config = dict(
    num_hidden_layers=15,
    head_dim=32,
    rope_theta=80600.0,
    rope_fraction=0.5,
    init_std_up=0.0594,
    beta1=0.95,
    beta2=0.98,
    warmup_steps=394,
    doc_mask=True,
    train_tokens=126100000,
    max_steps=7770,
)
Each number is 128 + 24 x the weight over its row's rms, rounded and kept within 0 to 255. Layers, rows and columns count from 0. Numbers have three digits each. The size before them is the row's rms in percent of the matrix's.

# layer 12 MLP down, 64x128, rms 0.121, rows 0-63, columns 0-127
089:099154126158112135109132115139161136122130143151157114117159137101160098108111159116135171155120107093102160130179108114172158123152135155128144145178143157153149127127151153105092172126134118127172103130137155141093126143153098115095145129162158138095149133122144152131131120135126137150111152161111101108117154128137153130171121192163102127119114117145177161104133109131128195093092
110:105087178100150144161145153142140145155113137113127117128121141160092119131134133157116144116130127151170125143140094175150148133158144140124101121089125133110115137128158164114137144108129190094087163146182123141152162092135169146126113099135118104126168102108167140104151157120119123112111128124147131142136134128114137142090153085143129090139096124146073159193124142147122093141164
109:141106135130168181157111129125177082131109080110162112117129159151127131115146123133129151158110073135118162132137112123109119142138149110117115149102135137127137083134103126135127140126079166112149138098131097072073127172119179166111136109134142128142139135131126126110135090073115148124138119069117107131118084104151128116116115097078109136135093135157161137145141126139097120148161
093:117209154088119147092167145118136135092118098176106131117122106122154145121132109137094135126143139151154139096132156087142152117148099101141153151092122146149146136093107087139124113140126151120196106088145130122140149138147122138080124110151135130108133137063149120130126122109089158168109131117153102128126158148088126123155116105128104120104096139121164113123088093150106117116158
105:131048143133150161120139146104123163106143134136160130076097139151120126152159123132144123142167132088094182117127116122153167148115166085125147120116106110145142138137071141094141111116164071106151120138200144117120113132153125114109144114118152144109121096097153099109141110107103123158112162102129103153093118162123135174122132098153101141124123136149105126142116113147121121134103
105:121066119144112164121083145063165098106111108113123178119071126168146136146134129141084133155125159124093122112120118132125125136159166155146114139138097153147112128086128134156162144103082131117158152120090131101132118071126125141107176136103122121105123118132103123135124140171117137107126157099139109117144143124114142108157126127135134193161098149146123133130112107094149107121170
105:128055094172140109163132146088118172137137137115111148108175157102130093129119169101175120127120096123131115145139133143111127113110106167132132117127148122154096112099139095057161136102178131138132123134161120117146132121106121124143152130115133122147105102135146133147135145169098118101127098163107171117146123144094126095151155132170139134108154140079111161100133080104148133136107
094:159110133146117139133098140119105120094120126130104117152107173141113173144104150146119116058118125081122112122127150114103105111076120111120121146112131150135097171159167097149104102138104107177098108105083081146120100172124105125140131131109105127136107138127129102149145147175106120126137122154118116101160114149115141095110146143052153145122126154148145144113115127108131190118104
116:077168113133131112099089144147095141114120085114131122067105124150114163155157134106124142195117117117155150103143103090113116112145071104138154082086159119095117130149121115126079128142092145113142139106149102164100120126109116147109093129112083112125139125104138101134119083110147120122114123116143142138125117134108118119100105102072127113106107104103164144109093106128120112164114
104:161135161114136135105158103132133099104136114099146126162167125108107130173097118136160117079108161144148108117118109082104136119124113159123099128144119139133153098134131136139136117132133163091060082135125118131116115173161112105128134144128165088084131162096131101120114142128120168134121119110154100111182142120091099134198142114101170148100153133115148145091142128135101108108152
089:112159149117089122161093124133180172185122131098104135135085201092127165132127125131103103156156116131128135163112140115149126114126143126126140118128113095150108153150168118119116119177158138115167170155140113130176186122108160134111127119126139150129127122131109125142125153132118117107116176111099107124171121137153127151105129121086124127138138136096076152127101181168116139133122
102:138101116135124144157172152135092105164106152111117126137097123157148154116102088091170152123135154133116090113149132140139117155128132187136128097135157131135108152129177152129124171103100137152086130123104114121123128115094185164132140081122128147109124155181125160117123169122107140080143193154107146128153159110127101130116126154125117109132111122103112136192124108118138099121114
087:124049114115108116142093120101148151149196104118126135108140113154129130115155160126118118114101145116178109150152139091143097104131080102125110088139118103105089136121147130132143095099110099116087168139102111161124142119152086143145099122114122114144115108113114119115135101113080092102137081101128129092128129114132110120150141155154171110130103163113134122101109150136140071129098
096:150082143113083147131175134099105130112142142132114119123131125135109094124117130114131139175135138170133138143135125062132170104086155107126139104117137129117137109140099163102106139121141109123179118121124144142067123149169096130107066138131139173191108152115140111102127059149135108114108112097128128110126125101151141124087128123152099121153139122155168153141136122120113108087118
081:149110162086123141108126136127142108087105127119174119143130100164126178101164115104085119124139124128157167117101114131108176131128102083154138130086116130137145125133117133151135139123148172168135092100062099130156139184157074103165135137119139116128129122143123106135126135088101091166134118087183154120105106121127118142126139131136122096118103108150161115129106149128154096109116
132:122078131081136116119114138144163127129135119157124131124130122132122113138117113083110140129132149143124087117123131149108119140156083156118092086151136135103167147127143132120113089125119123091156142145135139136111138124097153126119079111110125141130146106129144128144101080156128098155066134098144106139161170163095120136126069167125113077082119160096166121158191160142140102117105
108:147087154112152133102200109116157137153104088109141140125127138140137122136136149167126114155114106175115160146122130125132173109160158194113102156133139131151133157086122077116139131118116124113138159126125118108153137173122149094123112140129143123122148131144205131120118143117167158124129153115137097097057108137151131107124147121073169121131108144120110110115145121152124137161116
080:119108106171122149122120133164112137106131159153078125118118147149156081126122132103108128130106137123095071146170107132143163137132147108117109098125141143147114139133142155074112115136133130126059126144104129118113100106127132180110126124141165126120104156174163153135104111082098166124129097169122119140162131096094151150173105146197105131141104136110109134101145153126120140133158
109:123142131154144139132085154128162117145130129128157150179121120149134182112117114139139130197127111135163096147160138127147137134111133106143126144146148124105087079091116122134128162118144139092155123119101095084109133150132129117109138135150166122166124096124158134122131157058149143095116114162140124066135150122136139091116095165180159157127109110128172143107124111151162141131123
099:103185160152106140170135158156131141111120083122117141116161123100101159111146129142138109135170174116129170140139140130111153152117109133118147133094149106172136130123139137097123119179150143139083105127165122143145089137122098138170106100121155133130136090097171110137135153139183115149122117128126130181097136149179119176113157130161090091124160124117143124135143157087118127126124
104:159131143148108138138141158105126127128140142106143130108096147112114135128091102144098113089113127095106074141095102126148065126122105108118146085131121124083133106115094110130160127136110120085099095153136132151126105103063085143125094184125115128133108102104111111130138127060098108118090115152109125125149135137154108101132138126122157130123137155113096156087153111085124106127077
121:105088143083159142156122146115145160079126104111071138129163135153124175149174093123135116154104131134136095125134153122089119135139122114154146134137145111144112132102124088125125127130083151150109138127134139114118169119095186129137151105091109124161111104143095126131118156186160141140126156107150116098189148111102112108123144166107154100127160114113171119171151113142135129130095
082:141164099109144146104128120149171150122152169153138151155081105093109137123105126126120116097099108139109076090123147110111123111109132121132139129125095175117124130118104177122130131097101155146052135086140130127107136129103132106130140140137139131075145141117120125097126149201118086157150136120111076117168110115083154113094119116109138145134140169129101137138134126103169147112137
114:123132094146113151149123167127139107120154157177149111098147120137142126091118100120097135152152092147116089101144129108100142135113160171115120180145133177114133156141098112165159163140096110137129120145129128121069111138136144080113163125135148168094136135073158129118121099149128161162143129151130108160178144109094133139102134126153102135123175147139158149127156110150131156098154
108:118138116125128125110161138095100124078121106137127142170131122109134137105153149138143121078124122114094144160131171118118125131144096127121089142140144142163121099175183152127135138138113106112172135153130130117140108170122031129104147143124138122104142138130159143109144145045142101177129145114124150169173131117095137093095150165113146139127112153096119117139128130129129116125120
129:190150117107119119087120119160110127102113149131121181160130086151113126174132137166108113135092111126101163132154160156149163144130157136116132146147114109154086132134100102115149149143085160135122132126138131098168104145184136155124131168128160127141139124144128114089097142128164099129162146141089107101116139085152092104094182147153140124173112137163140122135144138125115114131148
103:070071117126148126144137098155144136126111144116116078109106125099134087122118132119146110130101073083166109120142150143145167140107105175165128126134127122129103142104128122141138137087182108123083107124079130098084127094090171140124142131122137119123103097174154142152126089147128113123118122125126116099086130113167110109152131123176127157149129113108093114092093126121144116142136
093:157113132134093135146127132135122138145102101120138165136172072123119143176107179107089105133114109151128126170151103125073070131114100168105132171115146123086150124158145183131111130082124161124137137115083113123134154087182113111126112128113166107131162114127137125137123123142116111159094097140118147114123144149167131150134138145118126138118132141114122176148150120146143183113154
091:157117095085105118142159140096100109175113101109149117140127140135130118078110128116101124102077135093144121109124134106125146136099120135128135116143138127139125153125099130145127145114111143155092135131199109139130161099134166066138163118128138147077150125156070155138101183137097080096137138132144107090104150132127121082127142117105143137126097098141086131125102138117149091148114
112:119191159076158133142121111101136117120148096087148117113144163152136144152130123110134139166121130169111140121140140146135111141104084122121156100096165114127189158145136162134115121145111171129138168114085113113172162134183180123155128147123142140114129153127101116143130117147127154136120118116148140116135108149139148104083101134074130143126125109127194158138139144164154153106127
108:129140148127158115160102115144132137131060139159141099140097139075133114144108093098138125129128171109092143104130128190127127150104163148117126150142130128160130157136132141155118118119133121135159121126089169125143094100155158115155158120134140104133120149140153189143126147115096195154132088156141138132190121125145125121099119127151097141100147113115137104133094082170133155130159
100:155104148126162145115141128093113114123124138146195144149105103173126147171113134141116133093127123150105132123156139158134155106108085103106108119145131091141135127113136157147128115142136138098046115090131145104116150087075124112129102135166131146136138106104128131147150130168081143169116156101123128146098180095097114119101085132094137144118153166124094101125138105122139133143094
095:178133125084148126118118124105132149119136123163130134111126116137133134111125149136109148166154139099090128131089094099115127178149121112142171078145141102136123081116143142088149106113125128153045116115150108147131103112149159123107138157125120107104108100152123175153144093187109143097111129169102172160094105131132140148127142166110116141134083132129166113119168145126144126135110
112:131072123132134136165103110155126134108144146139121128120141080153130107100129118097168096132125152116119143137146124140127149131157138132112171127141107121133069121131153192108134131128142063063123138172144161121156115083119142139109107130106120150118169138120110114119125123131172113141132140156083137127131156119141128138127145169219124120116157128122132134096130104145125169116081
091:113106073136140112168110154123145121097106106133089109131090124113092157104135118118120109141089099123163111109113113123106109095156133150114152141139140127133112143168135159161113131133105109161185139146093120126155122072116087117138150129111143153146094137148119141151119146190116103117137161101118154149122095134104081123088149092101111119139114136125095128125189136136130117141062
099:141087106106137121121161126146144099103105109140109098096114187152123111115133115143076114144123081115092158113114081160144143115115139131120114137157119124126051169095133161121137145126140140160122157114126140111143142100114174123096130121128142152113148114115091114099141167183102117120113143112105107105048142127122135101115119111136120146117159138144132125074119146085140148129116
089:146171153106113126172122133119113144167119117143110099137090136118118132116127094110106119085120134111122129150136148181105115152156112123134181117091098139125187138137154124103116133130077183145153131148131129105109143101162146135170096114132145091148159107129119145160116142089147145134132135130132104077129094127107113070168139133136098119109162108094119171117116134144164083146150
091:128139159108164078080090115100126107126144155127180107095128141100153168127095140130107106187123130133148119120115145128153106100116135164106138162121119155079142144130094127139127131156133153117137151145100148156101139110124126120112114108101092160132138130136118142153128136136158108139111188151107136151103164140137114139103106178158171110104160108133134105148106128127132150109211
088:129107075145130126115158130128135135065086144107125131148121173145134127157141135108093126132099084133143114118156133138146081067124144148138144114118102123131119113124146133090119140121152119165158147137075119142101093104121133148131128157137105122121098132116125071139128090178111136123118176131118142128155162155106160140181125148181197140114153117120117122140152150106096137115148
095:083149143098154127145185113185127124105177171118126129116141143131125130148145164139107130151151137127142135099112126116116158134136148127133131095139130116160110121151155147135128112130138161122147087142141164150138167140180158227133132156122153138130161141161151135121145071160126112156112115113150137110118102120150162149109137137177115129141105129108157180100118126124123128132087
095:139135120147089166197156136086104135121165168143129144087120142141133157080148107108100127111103175094148083089124109129114132130110156195152147130114106129105153104107090158120125145109137139138095116141123142152162134134093063101135108123119103134124137104131148125141127135116130118127117135110130087111138141105128128145123114107179142127128170094109135114134123132107167144121059
098:097097147134139136196132164126138112166131131119141139146123149123121118135114128123146124155157098099127097137118166163133162115113147121113120148084125141121100137096150079135138125146173121143171119117153104106110142113106157184161151116162159105152168132157080132116125142140096171109117183131154164121172124074137118132122131126142132128115080122121173147140098142152112114131085
106:149156138097107144096106119150112108133124130152065156125138080135134177106139128095133158152155124113134147104115132119092154172107132153128146159155164126111136154107093131143120141150078137164165123100142147161081141163098145176121095129130127149148126093139173133112116141118130156118117096134166083165157115121151125111141116084119134112118142166157133137121180115146161158115120
084:102082113144121157103144139098110151147140130136108124113143085150149091146139098146095157179133145129136143124163114121149100152190134145138126107112111122148105101160047090127178140119127122065129131137141129180128130122072135133110114129124139133149121141172121131125110158088092152138145139133131135137109132087094118159120128120117166137146177095134133125129167104149133140135099
086:149108087142129158138125114137129142091106188108112109154158106124142174092113132119096118119138109122112127080125069068136145132156130183131152177110101141137094154130116134121152125162120120168100124112144112138163111142092112120133131152112146146112146146078181130127125141125110191137111150089115103132127105107110109152140164093109127116138111105147143133125111111099114164146164
095:119147144064108140158116134156116106084092155129105111161139070087094147146111129123123126176172117163109123159143126152119112147123149122152150130105159128113120162138097114148134129112105111093161114109124139117123143178133097122091145104127132115170148125141110122138130122049122170107118107105136175159077125118126124132112110118152115150143121118121186138122096118118116092114155
119:158173134088105097158123146100130138138146094123163122135146121086069124154126145139173133126114140116129091154127142126093128063141127114126132072128122145113102145135114090098101117126085163100120171111083127107149129141145129096141136125070101130124147144192105149131123122123106138121121111069110105126126096106145143130108118140127161142112090105092110109139145158099129121137102
094:118132151118165149152150133157128148112102120123132137135151189164137175113130089130133133148143121145137141109137109154181120141162091123127172137125163127109102146147143154065131125123121158141109154135186182154114123111101136114124112109141127142149128089092124163140108106139186082102132071140102129122135114117129137139122107061128091125122168147116157145136160104125121116130144
104:153096096128095143151181132148112120114146163129160107101110137110156100095114129114135135128105086132095137082099120145135142151115125150127134112152112130097145142136120154098131129137118137149112111153131154138083143086092125073163160091122169092137150096126091095118127140131124134141128152147110130106139161093111132134085097153135142148126161155117088145129112131114126150096034
088:116140117142145124130136113188128157139149093112119130113136181182138129129159189109079128130118168110128130124130151118140111137149083113108158138164147088097132099120110119090125143118140123143125098155127137108110143133167135143169111152144119119130149116140141134138119087171182099135108143146132126153190129147133128114152156179142116112114163107104146141144175119114178081129150
130:115124098149132150109172152066118128113128170140112174144135158149130055122110132113125170142147117115131124151163136120162149152137112116101148090144176147140119142112155130164150135125163123107160124147159152154156149108142108127117102099191125142106130153121167135183120146137142130143147118160142096128099156138105128135146113105089117101117123168131115139124114129142146158098066
086:113140105119118147096146126118161157137105146141156162103122143159144180114156152124109107134139134132146099110084152099152133138148064127125085107144135108141134115130119095105132132110129114107162123108123164183149152127160101106112120156111162139193116104141117073137107119127113120107113101111132075126124139142137130148095145178099106104150133130113098133118166067126140091166110
097:114108133170150105156135127113136110099125102127127119152146126136126127142084079178141124124078071087113119107104088091121108094152164185129117126143127147143123119154118111127125150093120122137123135131096154109107102142095100136116150138125104111127115164158136104140150117173137152121129150101122151089124162130140134115088155163127182160103104123136169116113120181117117103098075
100:170179106113139144111104109115144137067125140138127151133098117123139152126124126126114101105107145082117128113135111120156140148109139136118113119138103100134138118062122142130110149137119103168105158082069127143128170130101054160188135138116135139128119141135155107139107075168133092136125128150092109118138147124132139094094150109121134136111116111154143139158069138095144100112105
097:155144153154144112133119127143139104145127128127133148127153085160153136106105149107173156132120152127147126144094118139149172138159121166130099136101153152123132131130151142160104106139135163102129122157154126137149088137122171176169133093154084140115145122115147184128118157130141161153124061158127086146108095128099135139181095108087137096123117115137116079131079155137142102123138
087:134109113151171120128147086162154105078118099136121161096142136120144139162136137140098132150133126117151111166133151130126100153139124120123113197125125132137106161133114140185132149147113118116113127123143116192084107171135209127087164119135144154123136131142093156121104171156121159125129099152119112139155111163089150148102111146124114109119136132109144163136133087138147125128083
091:152123110118142120140089118132136149114160140158125110096169116100115105149117167120147111213128160108106120108142123154117110103140134104114096147128129122097100137139152112198126131139094152072146146095147117127148156142157129092126120142099106115157141086180166167123125103115126120140130145084164154142133106100122141118089122135118088142120134162135137115156180132124126171127152
098:132039126085103131143159124087142120166093129119117105123134129129157152093105077100113118136135114110122117116117155116124164113133128103140148093143106113158134134116135130101150127141127071068174134120093156082074149095096134147132128105112130112123106113152101109121142126121071139124097149141105112114069183119130126134133127157154132099123123129111109137126143104146113125143111
089:123122147070102120115097130171107164135118131130104118120133104075138122116091124116163123153125128121121158118137111092168155108123135106098160106136121113130108125121098196135146096127167165087183154077121157115101144102088130111107117157113106126135104128114135142100142115085158124127133150149190144136156120090108149132164080129125132114103128104151113187126139119139126136125125
097:124120091133138134129097112128136129203125161143135153103083147124122129135122079149162131119097136168155132125148120124108123125166114136138130149177125142130124164156166120080131152110105142123141175132094164159169132152140200166181143129149094137114119145172146126128102140093140152131146122095151133121185109152147103133112133107107157125111138144164121140107132145096120136145152
090:124014129139141153189116097114137128163166167139222130133088152138148118163127134116126122084140151104096135128136172126098119125101152123152183129119146122136126129146128135101139098107142136139147122138133128128142104154145177141158128121157113124121127132130107124131114100104115154118132130134125143112187114164158126123160130129163123110145106136132134146119133127122129162121135
108:122164111120121103139115145088145141128118118142120135104106127141183157121107097155112118137157116092137113154112160158141155120143126137128109135124089106168141101118117146136140125146065120145164127109140114174103126158107174154117173121119087114117097103159119147125111123124095122103139123118153141176098123142118099163127129086174129110131114102172116132075064103119119111121186
090:121034175141102146155143120138132077143151133113116134111090101124132101150099139156082101136105139166093107138103125144093144088126146112118119130137121140117171109174129121143146101122145110163156108145101146127123145153088136095113118098154098133176144078130151144151117147121140146135144148135116138116148136152108095136114122127165112113107164128139115136089122079107125159102092
086:135133126113109129134089140122178144104159140097145130158112129114105111077110121129107114140087102126114118161114141121106131131132158162143139126141125109172145152151124106097124117091143097195125093163180111065113133108110184147121140112113097157113102137115133185126130154158129120139120130177123156151071130124126146104173129127097127150135110109109166151104130162124154111134128